{
  "n_kv_head": 2,
  "norm": "rmsnorm",
  "rope_fraction": 1.0,
  "attn_scale": 0.125,
  "init_std_qkv": 0.0387,
  "init_std_down": 0.0,
  "beta1": 0.95,
  "weight_decay": 0.17,
  "grad_clip": 0.5,
  "warmup_steps": 200,
  "decay_fraction": 0.948
}
Each number is 128 + 32 x the weight over its row's rms, rounded and kept within 0 to 255. Layers, rows and columns count from 0. Numbers have three digits each. The size before them is the row's rms in percent of the matrix's.

# layer 10 MLP down (transposed), 384x96, rms 0.0776, rows 297-383, columns 32-63
104:103150135130125228153130068126096164160129125166102092185139127170159100102088083180157119145132
096:126123077133108142129140163128114133084211105102114173152106140100161109121077107117146209171131
081:139091148129093120093139146146178171111147090128134149106050098155123157108141081130131114106121
130:091195141082142150084184100137108086115050118090134114116178147143158137101159163128160098102149
082:136162121151198097081094120102136149132132085074115103096140139106152132105071103115123106166156
103:102146111117092091067116105091104150121153170082147095160093132147188046201125163109089115105189
067:108147092111210115138083162163163103143125164109102196169156139079136135138127091136114120110097
131:147094122086122097123103152093160153130181108180140129105130173128094134111120141087149115122173
076:157138093155150137117123132088126121094154147123158117150109096160185194103135127108113109175076
096:096125139126129157191122096145140159129167121143168139129127098129101129118087112109096158127123
098:129125130110102193134094048158188133067139118126130132046140098133147079127192113116118165155157
091:094096212108122146157116158139101128136157125137087174129088134179058113039132140133107142136163
095:159143105159163114175125140148177160121118160116121177126186190101124095158179156113110100184116
169:143042144120137150132106100104129106166122132148127126163137104100126081133164145163156099102115
078:153115132166188106141144163126135122159170148114116154089087091171120101088118034058122120124157
098:099119166151166088136138107132128132111138133120122166098120104137141083128086125159155136168111
083:093150159123163134109134108130138116092088138141128112069191131125187107089087111148159114159225
102:153132133144139134202111138145099089143136070117118126085087078101087124110023070116125134109138
101:116183167170115116108146122151175157152182129091161128104110127107158188158123101146101080169104
111:127146159100189190134148070152162092115160073160120079092086109112157086116160118146104133109162
066:200149094147211133135113111154190113097107113157144192130179172118152077112145152111091155119164
081:136132142096144140188144151141161197059178038111126171110094132133168074077127083106086169116104
110:096059166158103128097110139148153172120199165125081120114155100113109114177073109114084122110156
107:076208179115104111203130160153126110084148116152148115165118127160128085108136139112077123102087
066:112134134132183105113130086184128094080175140133118112094133112113141107100150083111071153120098
066:145156183159143098175145105138142140123102063148130150099092100171172184095080081112179108072154
089:173111104133065138101093073188140159144214103061133121161161159099125130161162099090122143113113
072:114185145168169172109122128141168172096118201124137157092125131100111088123236133111113092121166
092:169110149137142188124142119216104120091131058121134142114102143132149160132133074161111177114097
099:113122149129119123150116084104151049166148109101161094184115104171085100105115124109183096131188
110:142152112086166127193124089087114112093165113129193115138146163038096115135087180097126097167124
036:119162121109137163138121153150135064163025141094106153102125083147078098107118141082159071143132
099:134126143119138083082148160144199110139114131118060149121091188135144096091171111121094108138143
100:132174180157122064154120155127152093106119092147178113126108106110167149132129070126124146126114
091:158121100143148152095146127037119149155136113134102169095122138158169110143125136117190155085067
110:137068089128162184079114151163179161092214134078088120176126103159092153126100100109139098150118
115:111178110160132113113143157168153150138108114076113141191177045060140127096130102114097119089157
108:151153114109151118091112079170103172093143144146149126052118137102151135094124143161011137175113
108:156131143183159111177144151177171098095141093151150089180107156184189124107116038157114150126128
104:148076101145099157044142106108118124101066113096064076086079155148168129133168154105100115106183
067:149132134132173194102078102182157076102129135144150149182149179104112099123172114069111112071132
107:136132141170141114125137161054075142152192137118090138052108111154131170150143151111114137129154
098:109147078143118115126117118130165128126120143141197129105141097135119059218125127151107068156147
026:080143123160073048102131197090121202144138158092095130108125118079123132096124118149064155146133
088:157167119185103051099121185144092173114113138146102149081094108115141114146094131093115094122102
091:182137098131113129148150096137176096193102074095095146173122147140118092081180117075134111195102
132:108168097098086173166058179109131201123177106126162129174148084110084043136087141102118160133132
064:092120091094148134162134150198115155133139123178078155149121160091139174147137117124092137194116
136:111122139080201114050168173184151112148093166124142070141159107110172147075101185125160149140137
099:126101152117185126116100135120181162126137122113154178098123086127127121134143081111092175158120
085:150146141155161151100089142170122128113114158071104103095132121136153129039147138125103153220134
117:101171132144209144175100157167130060108114140143162081091122109108080147105147156166121164114176
034:147129104110086102096115115112126154100147156174154177118082119140124151146178161158116113115086
094:142109134099162091126105116157193131150122148084157092092126177116104158179105110090086110119103
094:119121155093170150135158089138159134052121089148161139154120120112160139122114109102101088189161
109:099163124106122152157136096094149124067066090118106074148169109112137162088072078133126120084122
100:098144094143098134100132130128174126117114122114118135118142141136213145134127155091144140102110
102:139158076142131065131128083135125109172117111087142097151161122101149066090134101135100153096151
096:167203111112110156131164125151121171156120124080108157134084100161122092083089091112089088143091
122:101124121176105101137108118081101104111097096128100129128164177107065117141125091121131130162130
112:088162162161153168096060092145149135121147066120152152166123102107125125126170069101136111137050
098:113180191114099093137127112120174147133136118086155103179077119135156124123187093110127112157104
118:132171129121110143125166144150057081144118125081125116102146075082115228137120175095148113135136
127:118087147146094113139142167100134118116134159152119088167173109139114134125114127155117150136107
136:097142124098162204173112108113096157154130131178102157159128077138126149129089145108139111158128
099:194165130108145124126215161157108073105114124156157158106103082147129137045060143139112128148106
105:147158136242113099144145114149199120061121153168142137138143119125116181129108069091155121090125
098:111117120172138129140113176127140076072180163075089130122141125171113133152138069151061094154135
082:101130163080191131146154150103111121128063146123122068081149084179113174144066146118095081163133
140:126227174145147142114161117091094137117096122164101100139098122129106090127147128106130165047121
109:104120146151110109150123139138099076111118111166105157103162153084094137160065136158165168142166
081:132205059134188109101124142127117148160100111087108120151124109084078173146118093133147120120068
097:120166112161099090163151141117158116084138135148106082134117108136170187086109109108109118094132
098:142145111187150120156114103085114203137171147142087125084107124113086122134073114142102149099152
145:094126071112141077134077137157104201166136120060118087145165114121217077171087173133106117099156
101:056129142113156105071134186076166150131091128154138139113169090106141141120121112179136146160121
105:139093123137099135155155096123079091105100120173127127112124145155104119074109116099165108153142
062:105127169178131152104118136183149192106130174119110158210190092145126125085118119122091134139129
032:142134167187133082106171116066115173062151158162110137099125158128135136116120131134108107135181
030:133158163114102141120095145192149141144091162117147116129106141225124133118116116125155142184080
092:153169125118079164165164110149132104091153092144125178069111176146166117092086092089090105174139
103:177110158120138113154164178114154122152130110133130141133106127119167109150109090162137122169107
046:142132148097089151113137116139086091148119093166139139165089100149104162116096071173131178177121
060:173159136123121067121172177126129105129078183117101128092072100123081100103130172134163042093097
113:110158168103140162096161140140129137111148123171072192146078109182142158113090112175135157121131
120:146112148058093108096145124117157105117120166106128158136116124116070134156140193168104085144108
080:129131110105127129151184089082162190081147105116124117069108118082154160139167101088092130083096
# layer 10 MLP up, 384x96, rms 0.0881, rows 298-383, columns 32-63
101:115153172122139146154133129186193152124095139146096087128117143136132100182134185074121124100127
089:153150134129145162185134142095132138158189094118142145087127125093174099149117154087103144156085
121:131074107131147099130165162122161142195109177154098104104132072073135075138140147160166111136200
081:108068091155071169149121151117167107081150108148077132128133098163149155127161146128086103094105
108:130111115102168171140107160147101079186109136152080190119153135115162204149084075179115165118069
078:106068132154085097146142063122092160070133105154142104054058142221134127110120163115138080149134
110:064095118108175185203083168134158117108041131185115149127132100134102186150098154099091129152094
079:218129133154151140157169100118132101130130173157162107175170109163106102181099103188161129087154
084:121134149207134151152090055135107111182121079091180096188208163142116135093101163128128069164094
110:097136106144139066150157183120081088155122143129039126169100180140112145120059138151148105091133
099:144126067157157145141151154075140133179128085132065109087156126102156100186157142086165095130075
115:104092161096103160118112149079082081107145111113117074140125059128104183147015093135141103083153
077:097068112157116149157089124115135096109140125109166086156133140056096115138133156154121117136138
078:081155153121179150124152145098088138085156128183132183239109126065155171073123160141164066116109
106:113106125117099098127181112121126181177130161107075133123108167123164137166138079114110124115119
078:115131169169097091182149143146089096131149110162121158188119179186078127137134116075081123135108
120:074123114117114090085145158095146163102145215115142133170176194168133166142221137049118115148156
106:121098127161163113108107118095095099113090132198100098139149120150128098100117188198136173114180
114:100117139108130102120144136138084121167169123174188150134077163185169198124121104179151151140144
071:047120141079089058082171130103109140157133130133164086106083098201131171149057104115126100118093
090:140115092150135136035128163116094091118166145142121090105184087094153198139114093130153134156146
108:152137100122131144119123168141125099143067150121141158169133100101235178104142120104128147150127
113:123068160119117134093090151147199151115082132103116178131169091087148077160148138122095152104116
078:112148150083057047126141152109085158180144076150055138186089108133120071150104139116182088133106
069:156142111087171140108127169082104145168143132043130119166118142107113083105126112096170124131115
100:093139123164145139129146150097105097134123127084133127116173104106072153134146167122173062140164
079:127176138084110085176117063088089074207136122157144109115115092150123138119045097153140175144147
107:107156078107105100103136088100164107158105122134114136131113111158138106130112163104181057121104
100:158171111138160152098144161151071200078106157156083155089120120125129156157209160089072156117105
118:032135142137059123126136151137107202141142144085162163122102117146144158122153183126145119124104
044:104115136149112081147180139088085185112166101175088115135152134138143139147153118125084178123122
103:112130068112111106107122133137106083131155166147210124124117127150149185157108156128133189101117
102:105109123136111140109141139134110153135122117128151102137112176075122107137129140129140153103092
108:160134156082105118092144103124124108125128130135135136159085066127124161084155149145123137146187
111:118146151119130121105181151110108119136097097150129170135211081105108127133153161134176145163175
126:117155144142136137134097134075113119143087123169124098107168148048162159144152124137175139169104
098:125133101117122106123131132144215064155109112084153065151099109163122109141134115075213040087145
101:104095121135116099106086156099165111079121080122129092130066108111114102177141201138099144077159
118:121117134116115126126121125106140121128107171135107160155120137105127105140082172199164176160106
078:065146139113076079128163107070085144134134125124150104121085083150131111122084089168171137136087
111:093117136117111174073128132189132170099107148059032093156120111120139076159115146124140134136143
107:111198146100197135167140125112126097112095107128051159180176153116086117109155146122149140118203
024:139093160121159220113074114139124051182155112154129090109142099110123163178051147152136087156160
098:098110117144157156129112147104164100139167054121111106186117084161129172133172095128136136171142
112:082091147127149160164156116132101125043135119130133145169082152133175147159078110165098152092112
126:117095125181201100114121102166136141146054102212098092102152107149142120130109117148108131142148
073:112150135133108114080121113139111099121106135125204165052161098186148115176124202152134074128133
120:130078133079110110080182146097069083099143057116146108102145122106109157095136185146114108167139
097:136089075124125105143178152139089119109182144116109107025078127111178139167145116131133130117138
085:115125112143192155110131115085133166144143114134151104089206156119087156140108130095143154115163
111:148091110096074093125123106157163105153150121151088144161140147088160095107181109112153132112116
040:153105071123153095139134184118141078140106138121122098144159099083160122146076095124162144108178
100:123155064118108126148176073144076101101168086103114116099132139168123067085163107208158146153160
097:142111082161121101109119183111144108183130161151051076138153094159122158123131123142169197105090
093:172085043082159090128145115131134142148062101116101176117122124179162100150138163202069094156108
102:135142168108129172104182118082125139117112086171160112112138111107074107152149107137141113178173
117:091069166092109179097153153110117118072137142174149156077112094162116178172124174109172079135144
096:109124114134119142129134147142124116119125184179169115131187106130146097110154122145140162155126
124:131162124082150138163142130164162059091112127118146127119090143175171136156143181158133145140134
118:141144181134101084197139144062099075122155114105171178170152127160142109143097147116125123133203
103:116082083132191172201090132172088125107080095145122122104103133091123107090098110125141130151104
114:074095121130182193149063134100185159122140107129165100116156127136153120134097135104175163121153
115:091139184083156160098139100132093166122114092151094111105085090127087114115103164173104060139099
129:153139152158131087097143156157161098095097086101170096108146211141153087109144137107164104136139
111:089132101155082059154207135119143114185125163089141114155147109135135186108176087105101182121132
105:080123080127134092138100103117087148164117098076166105174147149060100160150137161093146126122118
097:084146149111134093144148093155082120186113119146138157178084141049100106084145149147109129115139
069:115112086168107164166124061189112088124152101123149190187126140104117100112183085115148183072142
136:143104133155101157142098138101128107098143050142149092126111159161130110171094079102155105172137
112:191134143118105134169132094120192152164119183140164143154119131140097173065204138114132107134117
083:137089171177083109107077145107124103108210113161132167053130125170134119136162145121052141122148
098:150115192126149111193119120154117096127046127102122179092102154097134129149130126118138084119097
095:103122102138101128092145118109113082162156148072179160118140146072064123102144114124115110075157
139:088143161148125161086063103116106137137136092107129104085148121107107155158144085087154115047145
107:183114115142129096160095126139105134131182156121122149145115155187147082118134169083103116126133
107:074122136148142056170145117147091133121113146135106135129199126123115120115106156128128125148139
076:139097106143114126156140069110061114151189051168070133094122106195111168129087123125178061149118
031:123144101086153139103053143139119112137103105119143096145119079126111107099094097122138128113132
032:054100104199111124117155127093102173129148080130065153130169150088105127113171086112111143104122
091:123138136105154136126154081094125123141090139130196112181143154079090185094114158119154099144087
106:119091159082135122123119105150121103118142091103160085128155130153104112138150144150135106115194
056:106145107135192096097102165110113150060104158098115146063141138097134102122167192102115120110155
067:116116151131146143145127074182132143098157105133198152129139143135178160137151132116084148221123
111:150076137152136135145158142134172129060126134134115105112189158129152153091159081115090159139117
126:127146056129104132096094114100086097144189083137136063168155160114216114094160089091099142161064
090:126154127094160054124081123138104073175115108152138118192149113168115070094094120173112141133138